python train.py --n_layer=8 --d_model=640 --n_head=10 --n_kv_head=5 --head_dim=64 --d_mlp=1280 --vocab_size=16384 --activation="swiglu" --norm="rmsnorm" --norm_place="pre" --norm_eps=1e-05 --positions="rope" --rope_base=10000.0 --rope_fraction=1.0 --qk_norm=true --attn_scale=0.125 --bias="qkv" --tie_embeddings=false --parallel_block=false --init="orth" --init_std_qkv=0.0243 --init_std_o=0.0 --init_std_up=0.0243 --init_std_down=0.0 --optimizer="muon_variant" --lr=0.00861 --lr_mult_qkv=0.5 --lr_mult_o=3.0 --beta1=0.93 --lr_head=0.00357 --warmup_steps=77 --schedule="wsd" --decay_fraction=0.451 --decay_shape="linear" --final_lr_fraction=0.1 --batch_tokens=[65536, 131072, 262144] --seq_len=512 --doc_mask=false --train_tokens=1178000000 --steps=8148 --dataset="wikipedia_en"
Each number is 128 + 32 x the weight over its row's rms, rounded and kept within 0 to 255. Layers, rows and columns count from 0. Numbers have three digits each. The size before them is the row's rms in percent of the matrix's.

# layer 4 MLP gate, 1280x640, rms 0.119, rows 534-605, columns 448-511
108:096147136140154136130092115127094160116178178095127149166075169171137148145157157081163130193096132138079157131132123097126149106150156122075145137085081169113134146127127095130134107138090105
096:152138141150144080101149065180126118149120136093099133096105104071136121124180164098065140189091131087191144130124117138158121095124064094104160157165130143128120119131199159177147115139105124
098:156105152132150126156167124079119105093123117086040114125108085145158139115081123194084157151151177126118141081156132114119146096131130141107126140162123119106129177070126134157057106110130136
098:220124152173079117115143126130141115095075135115105132138162118143122104192086173154153119130176128117156126128146191116164150081129167119098166102138126148064109103109146198159151153168087121
100:119121128076137147075052097170103134168063090149142132090116132186130147116139139073109087148157088128150123121135075131116117143136148182134147103152096092141100134143135121041141115126125102
101:152179115194159209124136063074143132171154178087081111134138151158098153097136135153124101176114131120136130151169128106173165154146170110124123144146152149095155110129158124142066167123125138
115:190109135184105151168154142149136096127112142100073117134061108119179133151120144081103123112096159139168124144135137131139094115128099110187169160106125121161057110085110114084141095115154166
100:133135070138150160156167139116163158131116174148166120143123117147158153163087098063109107181088103135142126163126156140134109159113134096112097109160133102144122131081115140105178093168177152
099:140139105154086094119101128146133088101143120162136133138104094150093136130133095120178150173154092123170154140087085158160176165126101169123099093114119209083112101137143139139148157172141191
092:156103142109145088130134118124095099137051166167202121127131131162100113100126132135132220144114136156104119188185156125149064171132176119174142119171079117131103133081122135123128122178157149
097:099102152149083171188126068165142152156114117094122148130071102109103130141122126065192167132123209087092115131140129136141120108136128095093142071126113133090139162152075111150102152118126099
104:198079115148167126089098132163141107146098107134133170151123133149123114100145176139117150117101146052099133143148141162102102121119128206154117146093180187085137126124112180098126155177190148
098:166126137126140131142127063185159148132154157139154068159139114182134137099104086134093166113073191091114137142118135115145118129120141123167097177135126113167131142142124122128146111089118111
105:115188083137161101089144163144137139148148190173109103113145151091122146113071139126117138095109124114080124122147101188094122050175179151132120130118166168043095121095106119079128099136114117
093:109082149099110164109136112188109113159108101142123111128137094168084126172115169100115163112126185171128132113056186145118140131090190131096193170128092088141140116104078206179123171126123094
101:175141114119100110124175117139064100182095129196156128121090145147162140113139129129144145062208157152128140124083116171092094157145130151139119129122155161149080234136145143086115161162148114
101:113118118159088114142115085125086067088152174142105177082138105168089132129153106158198134146148139050181082121153100148071132127092144096094063089067094141165072078141109092134064124107085103
099:049157062153120187119093090042112113159171094156158153193107071128120107119086161121153152135103165178106147126102122164121152133064116155153137089119091107119098157115138145069140127134075161
105:133173150101091096123127096157083063131058132178063159121161169103098148129053162140059128146099121106137092146149137201124152140138102124056158134147202135129110204191106121095190164158082136
105:151140082182125219143135117121165155157164125163103155202151144167160110149115188059119126183097142104125156148168116120111128131120086204100163159105124104072094122121147137078128129152127169
105:069137047104136157141107154133157158120137127110134108159138123117122139107130077140063119180087151117139113193100103112160137112099111166133106106140146101223105152110083130112173172094130133
095:098075180125124131178112086108144138108148105098092132135137126079109205146137108128168122142149109176080123164142152176144113068082179076139102169065139152112109176178126126123132119142120165
096:162109143132117166135125118079077151126108117100145141134128145157137125115131150171142148159133073128168103093147129122108143148063108210159141154094169115157165175139105119125114158141036145
102:144080147105123114051065115028163163110093101086139176132179147153123140113190134099099136081101137106142115130095126182127082122182134128103122137136151147128157165131120169094113101140118190
101:115133067124096134147135062171141128196133131119097141101162161108068113126100152105121084167119141129075072127114136115111112127167146133126149111112105146101121202150146199091176144123128054
104:091122138119102142117120158125099193141169155128147081117102165130079142149134130126178127131156109116139140087122121087155102080101057140146156155181089148190092132069132123134147057169073121
101:117156082132135142160048094110135152109071156146136127122069093126101127178134108128107148123131157168140097160160056145121072124124123128102082101147114157120115123097096146098109130093135126
099:175124126177101147113139124121162198127154084186150132191145122193180112115123085175112141164160118101131140085077078123148168135126070126191103137087174148162154159123148096146100176113113115
100:124159087136142122159137187172142095113135128029141190159121086096121088154115122113194105136142135114139147115176150110068100133094078143148157149151147199129149156140140065148097129116075104
110:113093102227131137054157134117069132149098096142074160121096185118101117196120137075068110215152088161089144131130095119065102151082116146146151185202151147110121106098142107135151129119060126
095:182117119130130113133112122076180101099105159159093139154083171145176050148151149163127172154089104161131112084133126188104144118150130146159131154165149101096146149097148167126096117147057105
104:155113120111156184152191118151152143169100092148115158124149128090114168154130086124114156152199148162109152145163111143124117109100193120125104147113153121122069126166174121198135154111179093
101:122150142133153170122152177132136107118108074132077085119094110111148144152190123185095119157118121114089114092152127161098123081095111097075100108169110127086160153159157091154114107199085098
099:157073152072105093109097165119150090116099095169122160158133126141160127165108183142164115141076176081148129183116110122144061124150189139066109100112098089126128172121187097136110106067151131
101:158102157146089076110077098165151113106123099106073118117177072181091150132185116149171169142170130138194182143160149129139133172103118138130143161136148101107124154195141138121079144086152099
096:146094093140094161138113072150144161129175211170145160161080090136137077097122072116129122170192146106136117155177135136166121142106110157151114119139156110101150175147126114114101188138150125
100:043103184154093131158111170139177126140094126101110168124083115104147177134150139126131183120163088144131117094156080142093117133105149149090129140054150090069109130145162121126107114113115108
100:131130116156161140117108124139142185079108111139141144129110155158081116116142126128109182106080138194136145144162161130128095099132119087088172115169150129085160122106209155070139106112094173
095:100211088064187111126087136124103138130145111080121113202095167126087102128136115102136136105044169095142115145169081093138130161148152172113120137129088137180118165171091092066098135151128173
101:102144136151136093050100105136109151110161219092123129151182120120094133088173101128066196134144175184119208129093105128189117133140090115119123162176123151110128120084135152084130149115138136
106:121170066095168185126094190125112148140125101127106163127137113115163167101161107121142145157103099132107133111125153049194147176129159117143111148139142137166111138172088166066138123086142112
102:178074073100117092118114117125121159041150072167178137125132159162112138085159107127099141106155146115155141174169175128152180117100113097027154134140112143126131126111149079199140202107104091
100:195114168169138091163132059163120168116118103128109112172166093144130105191116107112099130134127098143102166146137154118131111126112078084137133147093075059150192164114142104143104077118139133
105:177058144132122184120174185125132165110077099139059109131102098178069135080189158146125163129143198105118144115144112124123082087103129136112149133141121180152084122141152137211204079188179150
105:159171115148129104181144119100081089104052110100159125029141147137086200149103134133149126173125131145126088158139069126161159134143148120113158109209128091107146132103143114191155138150129134
099:104054135045101147117125109082163102140092136137105133129104094159136095116097103160155131132139092154133127126135129103130073084096126157100159118119094136132109124115158101122110160161176126
100:175122128121080095126141072184114178121145126194170122110142163135153171135110094106124159099132076118163132160077167161166076065092133158129111116128140050167145126080167078103115176153059074
102:117148113119123068114093119073162113181151172122130169116171204126120088143151157147121138123163136179122030128146142127101116126112145142148158130097108112076121137135133118077104126140067115
101:115126119096177156123054091128139143123137114158102114143126140102150141116116134088128111144137084155117124116120148128162148145126135114081132122117087070124137153110143110110137119133143202
093:051167103168125128163128105152062133102095127143168165122146151167199173142158081135226148122113115097154072152130125141182151088111091130112152136110117136092138130127167154056174143083093099
098:108111067113117131136126126132128097130152156189160132086185144150079104155069147121127212108083197133107089136117178145159088176166134150091154143093184159139134114113110099179104124094100176
105:127138160151158151154076110104124179124153130161102074105163164087150162203158078166148192150161084134103181104153118163120089137142144108104162163107070113132083119134104066135134023154132115
107:118171111124094065098119147147113088114139166149136191117055156119167080125110133161086192119111082157188154147098126148066182138119143124135151120112118157123115110138206172121113078103191090
095:108083143154132129157134098192100108121085104112089156074138077122103213135129065124133134103134133183174160128088096154155126138113157127109152172113137134119133121143152143157116109147103118
095:106117112140141125017101125090125083141068154127133078092105161136122147136047157132114162099095094147140160144099106143116093137115157149124097136112165152168081103152116186133118114156148126
103:132078173139107093113154119079173130078058147118118110114094153136148122162135174104123111155114113105113142154157144108083124092159138096107153132124143123115113169176122101193121132150110106
101:133150110117108126102215171109083144174192069115075090099136144154061171104169149085113165055119144151117191118130203149167127145138132123167140142172080143081124162102129131129096132156088184
105:096087120090122119182115090144114133072106122145103153171078106094112134086173138111159196127179113142172131142125162145107156137136103102104102086087117087070141093151065147104170054100110102
104:135096100088113126128145091129101124029110142177095160092080096156141123148145119118148191136153124086146124123167135186187108092162067119135130099137128149100107153127131086160125127057074105
106:170163173076159160113137146124138079102139122134164127123123181125105164096111155122175133066094161129049137140173102165166137135151135123123151133147148088136112150110108139177135132092067142
100:131108145092162187153082087133098065109060130175159116143092126094124123111106161057096160066144146119159157118152129116146093142095119137067112120124130095175107065107104078094063169118129067
100:089144076168157130106117134147177122173095204138085103100103122136198149157112135103160106098125104107166132106138098151169167069120155155141115129127121093167074144078155140117130098081090088
099:131065116191093139126148089104194178160159118135132115111116114111085058175142118089104147162137158157094115126098135093078119126165087109141094133183127170118128078158155167151135123158076108
101:151073121168082153088126083101131100117046125160169147168106138129131125153153146133166168103118153167106139154136126157106125103121114135087122158089191086045155117158198121176134106107155118
090:118071111119126135106163105116165140114180104055114171121125127152098121191117149095083165126099087110113187099062085130097132161157147107100140142226115142138121153144111214092164092131096112
087:117110114090178121068108086136132122127141119122127135124068105104095124126120165121147157130179183116129154142082162083115170134070129100186106123083113099093138100173134137142133094139116143
102:195185086027132126149087138103195123134155123114136170071060165161125080148158138135086139162146103178127158095109132140134093114100132148127145081146120132115141116102160131099150170166143147
102:112108064141126094144118088125139077192095115133136151155140101168068158083156095135098124028085168140110066176101114130135120169170160147083156101100121141135123071074090155129171116123190105
095:098112137117156165131121131128088127106046163119089131108107130176110132177105167127135102110098123110125076102127118149125123091167147155099153150123191149087160097097186121123125131200089172
104:131131114101191166079123092140116099226088125148144122136171137117189088152142135063089102148108163152116062121162163136147081139116102190080097139172107147161130120128134163148128140105123097
098:120172139176152144103127105159129110172107123183165089117153126165128143068075188164154119138127063051101203161133085151125074152137171146173081132137116094147092087126134097183144132104143138
106:139090125103109100170114147173120187196124164085072097134121159127121104092102155134169130170142142096159182048197142149127113150085167105182080156080117172158125099097134149107097165123122136
# layer 4 MLP up, 1280x640, rms 0.129, rows 534-604, columns 448-511
108:063153163143136114154091159118129122080159168040124121148112093161075117168113087153110121180097147117130152077165138119107107114132083149133168179165081125113119107132146132152143056131122091
100:122182095147113141124184111150150110139170170161123129104140156105099113134152132150115148115105140133137096079141116133120138140159113090106181130106105190121151102186103139112152141133104119
102:145159140164132145151176111114094077213149106112096132125129152159148118084065121136100095138122104155132130107135137121145125182089087109118136161113092082111104148112158115138156144120160077
101:176144128093139108113147118098126107201112213128069164183106136106088078155145116095122179140151086141090076133225128115140158118139147163123158164138127095138171173071114135159182108087092147
102:074068179130178112142099166153167147106129195110099110084120108133120155110131212132115137093096077140130143085106137144097093154098144087167161142157122088137092127143162174172127091129130081
100:152133141183142177056118170141085161080124078129072062106087098153171140086160123069086112176172178103129170111113112107091141082182118066040142099146120189127175073059146131109144164096184081
124:121135123117112110121157121123191143077137112154183130118189193163097060148144142161130125125119089084104144075121053165118146145157144140102146103205102106116155125133118102125153143145175128
105:145128176110051139133120156081062139118112120100100145091152049114163078138156131141084104160126177142200173084157141080114169111133093087106103136128124178123143127137155096152099056159106109
099:178210087137110183156191115172136127139151154087111101118162151135127131145078160110124073175141093152112097109136084099146091074166160129196111134142130142143158141151147163143116156151062110
092:121153152140125093169147147098139120182101105080091085103179111180121165139091045094116081149134144170147100124134134148105119093136080184139168136158195133142074156080095151121138146120087083
097:096197172102094115128160115165099112079134077166113161137154129128155110121125128105074137122113073174193119168136164162125095118139174193110132091116063151105103144126170140140153165145159102
111:138176209155139087160153091129114141132121092185158136076215108142129128141122087085139128134072103157138126082121131152090152129155149105128155097118130126165141038156122122161126158154102160
097:132181132129106120071168160098140105148160141091091128160154163156120140117139093110130153149131172122105153155099101108134159114159158134165195168107105164104112170110182118149185164128159167
103:162151132086133117177110091130113130103164166115140109126107140194076135146181084111107124120143149175132120127150066112124130176101152148128081065144144143117108153179117186150084085144086099
091:101138106114119101110152139160132152109128145139126149116169109125137123123173154133110111159128118116151137164137140080179133096111062067065145105153122170133095080089135156106114158170081144
102:132137141083173101182111164056157090142126075087191130070195131203085129165084141080148159147109116165114076113139163112106132164154111128108125207120122129151165196200154095083156152188064119
101:111090140084127151135151131110150141127142149080149126143183123137152140097124199148167151165126187045089089047143162119130088184104131066111056161143139113138097113154157093119180131127067114
098:125146049146159181169132095139112173173194092146089121125136100120130124141055076144081129167116123166083109172098065118115115163085069136114148111107152105127159171072099139094146131142132162
113:104151121068043092105083198115110110147102105139082114121110180131087153128054139132110099144104173117123042132137095203109139120136152094194110148166186144120098191094073094083133143142130128
107:102101141104109143209114139103031149112108108149121089059112142103160144142194129138131069093156064131082121093133207128094116139143192118070123111102124145126067113049075188166198114064168085
113:069144144148182102153061190122125101146111096111097170188141154137085080087179088110092173153109169129129094116153139141115094137089117101136138102076175160121088167122182088130133188068140063
098:157112205161120125139121120133128122130132115172084130147134114155139141110131128142161157178139155084087078137202180215156140114088112122169146094135125147135099134158108129160175083167113182
094:093116149123142150106070185072152134116188141195103121155165133118147121150112094135178145176120143089134152133160102154127119118136130122166116141103086106127167118129070143144164072122138158
094:124079147171180128136127135174080082174192106065142129102117132100130091130132124131149120125130107163169148094108122105159150127123082110093107082127105121158106129147110053154090190107106083
105:119138107102147103078178130118151152128075082073129097144094121149111130088085116184147170079125145118135079158116152141109148146123096127149136182088093080087150155094155128145104108077108138
108:135104108080152154128148123111089105158150101131183119118146113084143055125148092116132111142125108153064131119128159108100153124126094159090106155073149096131123145175103165095116091135124164
109:128148168122072133122127105136140151111083147142137058125149105086104182124127154120154145141070118180091102120136121150119091124133185184129132117158155149100081120144153120175141142100129128
099:141079134011108158168140131130092195123159081118132107145155122143139132138166193132117176128142201118096135116137140080133128108128209132151143146168164123184086093103115127120079141152139081
099:102172131163114139198125148124165108158148192176093203077175165195128158090156143142123103123156103090136111134125143185117168126032149118126194173124073137136105104159148144035180127124162116
111:204108130133130103081122163139124127088121154157118127113159161130038103081081165161166143121138180113089143126151091170091169118100145109123121139143087116127148114111154133101065088163200123
098:091121116153109149088098161086119084159185136162090119174146158151155127154126137134124040134165111094096129125180109142071147159129151167060154141169113082155159114123190127073160130067046113
104:097106036141153105142129097119094114133095084170155125168151189147135127163182096118103140174122079080154098121114088132077185149170120078193130141128168217165101173109102112120150145153126148
098:108126127095161169154167147168099126141187135082167061117165149104043183084081115114154212112143138125192107143114124127111123088060122158148070145173140135120138102073114126134156123132122116
098:183158129093112138119113145092105134112118151108179156120164133113174173124055161147096163107143135153169133160132181110208067110150051139138078124127136127181115102152128080092139158088132085
100:094087079079115125159100115072170131146145148146146144155102157129111117095093100061178100071123215108135143118111159117144130066088133191131073077117128056148148169104203159076087201111040154
096:163058111108127111195161114116164186169072137113156141072094124163095147074112103079135086175112111076133172107146170102131140087127122148132104184161128089123182121080195153151173171077097141
104:126149152163173083127090163106219168114157080101145116169129135147144117132165147136145149182126166136153135159105136140142106157070131100096190135173159115124150134180075081118134174150178087
103:117130078154158129095146162164063115129127107109081140126103178112101115119128135133090136142077159073120123111168110154123158148169110072165105148120135154119118096104084137142093124156191089
095:148137043121158147172126128160117151101164212177088131171089111145130056118169149102135162202145132113118163157120108117116154080126188089125157093103134159107174140109078110119150164165149107
098:135150114161135190105159146087180137139113132103125117151113177102118145135105167177162067148147153059121099122187111151117155138084124119164143193125147110122106114151137091125070119080171142
107:102176113091162127183105121123119154110089173164133085110140142087144107135135082107154157094123172170141122170110133099172208145129126171078114146188103155170152175196066085074162135137143122
103:158112144121118148099158204096133131135153132138118161134103133121120139160184103179164164153142124131099127131097122125119105113135109143151136103044068198143082149129112110088131170124150132
097:121106171133080091086153200129189147143119199145091125116060120146072115120111177104111080107158096123137070062086143162115123107168116045057181081083137123109104100175128120113096153099096155
104:162104184157147136147138123103139122076062170133169109161135090116133161123166164064169135101140066157112112128111154096168164127067106183150136158098116110108196164124071131140131200095169120
104:171135151165133130154181179115121136108143148135151128155128088149136126158122093123133133108155085136101125079104122114184139138166156128114180098176156099133068129163108108135101101182171113
099:091118100119084104034099139100141115102067165104147132111159152127115086159109073114123133139150108116078183129099155109112116127134162148092121091115100110118171142152092131090154105115164127
097:109093170128077103070120116141142124153156098097144218118148136035124176195163164082168095084096120138140096129134104125106127135139127134125120138152120127163106138167100161150134150198106106
097:152140145145139121134116109101125167156168106043133153081122157141181137155087104105136137119150099084091141095111167133128112137154095143078060130164150072157083049067168111123132111076106149
100:173196199111149107121119148160113136167099108155117154134157172177163161136139115126135171132075180111120147099088125106120177117107105085131128127129077114130090086154184144170079172121161120
090:119113099123148138102118103147125115133127113132112125105098175139168163108198085154119175139126079186096067143144147149158172167120127100177062137146119138103129161127124126135189163191155160
099:171094145120148082136165132114127131195135149130192097148057219090112065148157187148167039077155150121135088144158144119093165124112143104072099091134126098162151106158083092122111177151123112
106:110136119125125094131092146091107081161133109114202144148074113137097163133171084157098121057105142102114127048113102103114169176140129133146116135166143166147159150130069169138070093187115107
112:086131106111120105102128098161165104148087178176113125148113145164176140182113106102125152195142142136159110137141126152107154210146096091152140107104138110137108220168150141133127086089151124
097:141155144149169014142155171097130186107120167152129100101096127134092131071124152183096052038167106126125196128129118163093133117160102108117094192115172152092146140085174102138131180098122070
098:119161103176042130138132149125147130158151153069072155184145133126103156144073159141092154095121149121100134143120119165189117130198095152122167127175142173147072126129164131159107140086130148
102:104085125122114107132121124133062121123159138162132138144138063079212082123125126076201127145111138084111200100122131103169161092088105103127115093094150140129092138154131139134177160140139198
099:049130116156147097089148093158165167205134147162154104097117084128123135149125135124166175120157119122154154143118174105146152129121123120075113095095096148140084137128117145180109150042136121
101:100115090123083170128114141094167187056129140183170134150122128163122184111125115110131143137145097147133180149138108109116113151129115161093085098152163056219128118128182099088134129076109137
103:137153116099135136121126116149168124133104143170074121119079156165148078152142149129108071113113156123158161092134182132143141113175126115111156145107126191121126086154104109067170162052128114
107:117132117116104087179097140089127191137119128103150070134072102091094125105175122142096109135095150117156096072138163165120128121097157096150124156113124112154175131105078093137062120130134193
106:120116126111134130075106106094121149139137138106062119100111159108082129144126065128193143149141153124187142125137168159200123159095120159180114144152147140117103160096160083197113147136222151
102:088150139173096133159134121105081121135165096116097087159117098149113152126134142189095137172119093148114139206124130161142074146165147125161121129113122173149158073175108158131112106099139177
098:062097090184112104107110163179132178198108124109104116168150083087132180081130147097106178120058106153127113121103109090150128131145098137102150112095161142112180134128158147147090118124159119
098:177109122186109077160158127146151054095116181166107208118116110098176095077106106095095140119136126094089132102102106117182128087207114081078112174071168126084110123155152086128160080111097126
091:141079171121074131121149135194123123112145150099149165141152101180134099127112148133099116130145072103159115157111103147113079166109087082099126123108172099133146146120155129116136148150086130
084:156130133098109153117167138094130159131114136093107184141107222119110065120080078119092117145136077151115147109133102151191132158129139154110171057166124112070160195062126104127098184172147140
101:151109141088074155143055111122164145140081122168153156099153147083177138124193067048070122116110153102134067080141128138087125121146112149110151070093129105117152077125116084112127090111104095
101:125138111139124130124115158113169113132109079131124083057095147065200102058162140130065059160089131101129040205093118171130104184115159134139081092121173123132100130145123142163091103135105176
094:062087126162151204117113107060100093111094138173144161125109173125157091099084107138067105108132163100146082130103115111079140119108165106090150125122109147160121154086113152135178167107156145
105:059112160176144162156152160128127176195167120100129118122121149109058194149112148107172125150081101117119148141188187104084162124071083125105189103155111131136202088147123112057048122093136123
099:118098146074126087120114147172133131119139145119123126102148114164162122084178065074086123107157140110122119065094140233115153191125149098200171131141208086178127111151109094158138121130096140
# layer 4 MLP down (transposed), 1280x640, rms 0.0616, rows 534-604, columns 448-511
108:104133117127130091130110097162156132136137148099166089155124177075163173109090131078167117086135120122100097140136122101115053082120118116152074107084142078190155130168091123058144094171115109
100:141095108126093145155221121153080098142165100153104185134122133087029133101164110190147099131090047105118095132111138146151131115139114159129132105113133151104151128137103130133194170116103126
102:054057090140143096113145175110086110120116153081090123112073143103098161150091059155160118160109073113115119126158100081131101129118132098194017108106134139124106154157115121114100106110126163
104:118170120126129154144138090215127106124147108150108193159129170085078198062107132099155151138066125102154169115125108114098186108130173129106187151081120057171089146155083177184113131114202096
101:130179103124167139146089169085132146088110167146160172086132108123139156134131147097140108153089141110112063151109158139137125176155130154162150125125095105102127115110130089162165068123132136
102:197074161095128121139137107196112122081101104143164081098088137145143107178088153100084097164161136091151145164087162181136120128147075127103135113100124145182096137122088175087062134150113087
113:101140121134181155083102107167146116114109112142110151119141113168126153103129090124184119097140081111113112153123166136143126157128109106122111156182131150085137167189141155165157143120129139
097:113157141141144074093188168118111104090168110007092140185111157147105154123074154174109204125024158161138107124152155153141162152088142062109146139150131131141126200165132153202106172095152111
100:111114160181136077168159158114092109164129166163180138173080169107184105122175118112099138224185119099134163090134112082100111118145139111170113096123144108133126191122115136123083097078135095
092:130124146146193098130118182105110165081117125111121175090125178105086140102124149137148124111134101122134066159156146100155082177128163179151170129106129135179172117120123150086135038155113139
096:133140103115143089162120099122144038148133147162188096164119126142112127171119130092158091117143111201156146112088137145174116112175104173158129100158135147151102107160153152088110158139114131
106:131137219172112073142145054168146149094133128083145115165180161160097094141156138115113146141122121170116132097172124158138099168143118095145063101158119186103158059185103178109075104168078134
104:151180156144086147117116126130144090105126147084138171124149179144113125132119171123139124110116120119127118135117122109141067054153105160169127128132175137088147147173138093086095136180139127
102:093054091097146223119120095108117101137138134149143116114149126102116106119101167208135139134101099086114168104136160184123131138077089132157095080120109180189085097149137197120138127106160147
094:149115174115093139214165120121135131108128031162124092195075149140093077086152153105095127130088150107151181115138153108171039144122107182117143175127161173169152127177172142066120109099144133
101:114138138085124162113124113142189089142110110152106122144197117133093099091121128076133094123187126208082105116131122119144119066128123130140091103126090184172119129088159072101162118143170205
098:143129099115117135119067098062097097106162127136090113051127133160147114109146089071136153136193105167079138144110129102149162160162079175106088080101175133120136128141159092107156142142078145
094:097159098142187128161131126197152128096116045141136134088124152185176104116123129111083194118168089139095158211135157152159113127121146135144113160149110057115095144109185144120123096138159119
108:145122106112104122154121159134118113123140106152136156114170045095161126103130121112156148149124126127114183128114120186133155086120099121135165129161120068107110189137128174073149116142098128
099:075162111156153124119096133146111151139116130093131106158131154124116141124114164135218118144042098105121124112160153134115097122129170112088155148146116134106125205092128196136118150144136042
105:119096106113130132173100132178161096139198132119120129140085076065094170127155111129102111157176127119163140130114123125097189134134181133175095129082189119111109094158098169126176165078141171
097:173183077191109118153106097097143116135149134116156131178167044064148115144130112089118138117119125092108119150103180125133154129167168119185112092111135167053160157160134168175178134167140113
098:100085143132156123127087106121142126075120091118178098140128109149111126108140075112091064145103168157151131083111110145124165189090140159156149097088077083142171097146127143107122092145134096
099:125117094144110130158122174141091099077100096160161122077136087119104159147132111084072146159154099135058154168158082142158085157121088138107103109128155095099129131138153098118096126081136118
103:122099128120036110126116132128108110130126137071127115097146122075127076161143090120127085169093122117111106149125144119099186147129130163130133146103111145118173145093093129082133137144040111
105:151143098173195148135116188151102132074168188159119075119105164111166136151110141120099164115071110102103088108107121078114133135170130108129072137144119118126158176131131190087142132137079149
099:062180143130070089120122080098123144089097125146110127128190132108147045093148079139123070120136110136110104166175125108084160082173101164137080181097113168150106086180132084113152144152112088
098:114185159208157102117106124171106131121111199155158137141129133136158187113139132102136108174125124149107201122094195079182106108113144094109122192227144111095168124106090154155075179115171069
095:138151062127150071159173127088111127166184142117198082096115105054150123082107134191139141124174156132109151146135127137133159069120172129139122088112112081112144150086125066172143144103121095
102:077133136067140146134124098075118134139143097168156111234113124118147082103140128101128117089105056127129094100134160155110150085159167125080158064089139172190114128125146170081123139118146149
097:203128124154104121161140170159192134060101104061175146113079135093135186094155152083095097069141104145179135075120137105123135089176155139206115122128117171108117106149106169079114096119158139
106:141174088139121126138090142139148147103170110119130115098124120137144145150068141098149159058153106189080174132138152076160190133072126107153136130134119133143149094102122188150179160110130183
098:154154160162147094182170141168092119126066114150171127155129138137079151116145113202156170120115163113148171156182155114103139133072087137145110149155120147109157140227114137219153182106146138
102:152158136142173092091090117131173167138079170102122183095180101099115104088141111096179119137070101127180157161169132157131095127091158133119107149156103134115166103118070078081155107126174110
102:163122175122139142110128079123147164117183140139163120132159138126116133149131139146138130124118161142083197146137139136182119052167108130138175166162086101163085153127088074147118117168151133
099:097101177131115108112114132133120106135115108133154138114113090155088198149131099130124127116125154110122115097117117109127143109121125138111093093071150126111150095127167100179135048148084113
104:124150144114126104143121118113194111118157083129100151127082152126109148096108111086101100139141148107123154214076123145142184139099077141165134105100164116077195098088061128188114095160120096
100:101181088202153131098086064167100140167074125207134196145114157148135159155124136158154136083160148152093165112136152192126138191108185148087162135137123131099149144135098149123095194103132102
097:136121150168094137142131098154124122101151122096159119093151093151099125162049159122086121119110082179130073098086091159142168110081154163116171196082107107154171149157130136086094101105157127
100:100142159141108116114103112122207162109093168167112129156119165167112130088084100159122155171137129163138130147136103173145076157122134139156112112143051148147139136164158134085142119188159158
105:100134115084109128129088170193181124104151102162110184200135147155110169136177135106136142081155073089130118112149154074080248103089130139105094095112119129120127109130074115151160125160063125
105:159131115107167131141133121140141140117121190103130112144094118111129069137181126138204098146083082154038158144076120122135107093103109126146118117132124137141141083155106169089131133133216169
098:142154096103129116155178149110098151121132107138099138178125141115164122048116123165176130122145182132157161101132156178153112083162096100139120089105090135122092090142137145110121146122132110
101:095097079111165135130075084135141111075085074118100088105169123108126132130084115159096189073143109150122131161132139195082150143146078132137085099137162172079062142133125126071094096118094116
106:152088094107093106130172114124212199088114123148155118131101140124125098194122108147134118146117086110127095164118135127125179148114114171149164148153168086173144141160173090098102119137104156
098:132158178124119124154141122074129159127193138128118135115185148105136110118104166138154140108106077145184133127128118127114142101131145196115143118142106168125121094095174169226151114170151092
098:132179150146118222147154115150159151131180177100162133122173087113183154164106173108105159118098098088162169171099096138109151127129154139157096158153188127141104096149075140098137136109112095
099:091162073173110066184129141121159165126143141173080117084146156117170140125101155057100066113155123119119099169131130172149117189186148142149128115173085111113155119128083140179125129129132134
102:126188177153132099109104100100073135146130108165171092156162098174109135117147131204171100107182153128075150181190133086156150055125118096075175150125099114127048136056141130121101103104145125
094:095153107150124125171145103126099174127083096121133083104098069176107160137119127170206162141142128085073066129117129163170168174135149142057110172095153122077109144095133114132116182113147081
099:150166083126085164096141147126105178107140090134142118061106133189117108128174128145144122139144119090120142129131113097124124126138107144128131140129156161180081109068215135037098113117191162
104:097091096086135102151199101126154155130122140119132100110128124086175097124107095161151129110121095188120116129117145097108140133128145104172138153116140163114190151130092150090101143145084122
095:092104114067118165134149130147128121147117152125127135091119078113088128137116162147113091073128178200126123146094137171151123098115107078081144122093145119181117123125088178167099138130129135
101:154150107126110119149130155127075123036144112106067040203102141133120126121177142088114137132079118108140120086140166226122074130078107106120147147159138187144126104162140140121098080107083156
097:142157117121132124200138154126102166151161039129105131121149068121093134141165156092201117193094234202129127107173140077096171070134163112116083125136159142148144130098143143123098121115078134
099:125101135171177169124147118114147065114109099160134095053152127160159145072120130113075103118118139137157140100106061163133134078052190101130092157164107123138106124118182111115161088095112164
098:219197164090124092104136107132153096084171090056109151119167138041181170125152093175064220107163149128150190128169158138143119181122151156185140103155167127143107129170090103117137122135116178
102:112164058127137127120088161164141089119108102115134117171108143088164139084143139119082074175125145146155082129091127176118193115137140130179135161083109133164128125104167193138175143107099107
101:111139073133147122157094147131109147054112159148130158095090091106151100074132101176130165117147114098169177113111144144118086088168096161124119174109107175178071098124099091114172190078098082
104:111204138097145129113136151088161107181139107093118133176115098116115114146126121108111152136108128113150166077170148128158164119163113087111152182149065119029144180142129111109095111119188123
103:137161119127043117088125204157081094133111119134141196061131104121129141162080146098120183114109151084106082150162177131116171073134049095096120104125125113139144172124164086152102160131125127
102:110138071165129165117126067110164093142211145122150181176145136115104085083098155082121081059122092185162082164144147161131106134132097123103166183136147129188163059124150103158163080173190163
095:119109078156110089064118120129073083113145099114094134103123128122099019060100104124122149194114096076118149141121102125200134126151125101178078105147086069139092169110090099114118114144110159
102:147104114112129091119111125151147151200090120115131105119075200136122104206113103140134167187148169078115130138110175091159170135174063134156139161094165167077117158131128086087149124110089100
088:184150123116147134125162027137110127139137108084151116127106119105167136104084123083142061115119182121144126139113151155119162166140192180230090147105155135158138101144149144095139162158121087
094:124193157093153110139113180103139115082188118094098137141119082101142128145196120128124094127112137077124113108143043166167198099140177197103144100135057152107123114114103118119073238107119091
097:047118150138124124136078071086111123131106152134101152097109162077157141101184120135136072173109086148088093121148157119160093160131124126171117164117168145117128080153095096135137087154153056
100:170086157153146154094080101157158204117169122132161117143124149106128096130200159113147182098121116139174101107118144114147146135106117150125078130111111134115100172091090127060153097114128104
097:124153168137081093126143142108089084100120099102178090080165136125169095139124175142111173094173126135127125154124076098130142160165047064085076125147113124155133101148159130149169099146090135
102:127099140166130119166093139102167116189044101116135078068127189099102115124115107158165122137061149157108127177142204115162164098127103084139144146115137110118125099132155170126117105156123085
100:049145093136098119104187113177122097139187126134065148111150094173201160192124071077153135148118068065178067165116119089157151143146115189100118039100080163135144135115135149113115087121119105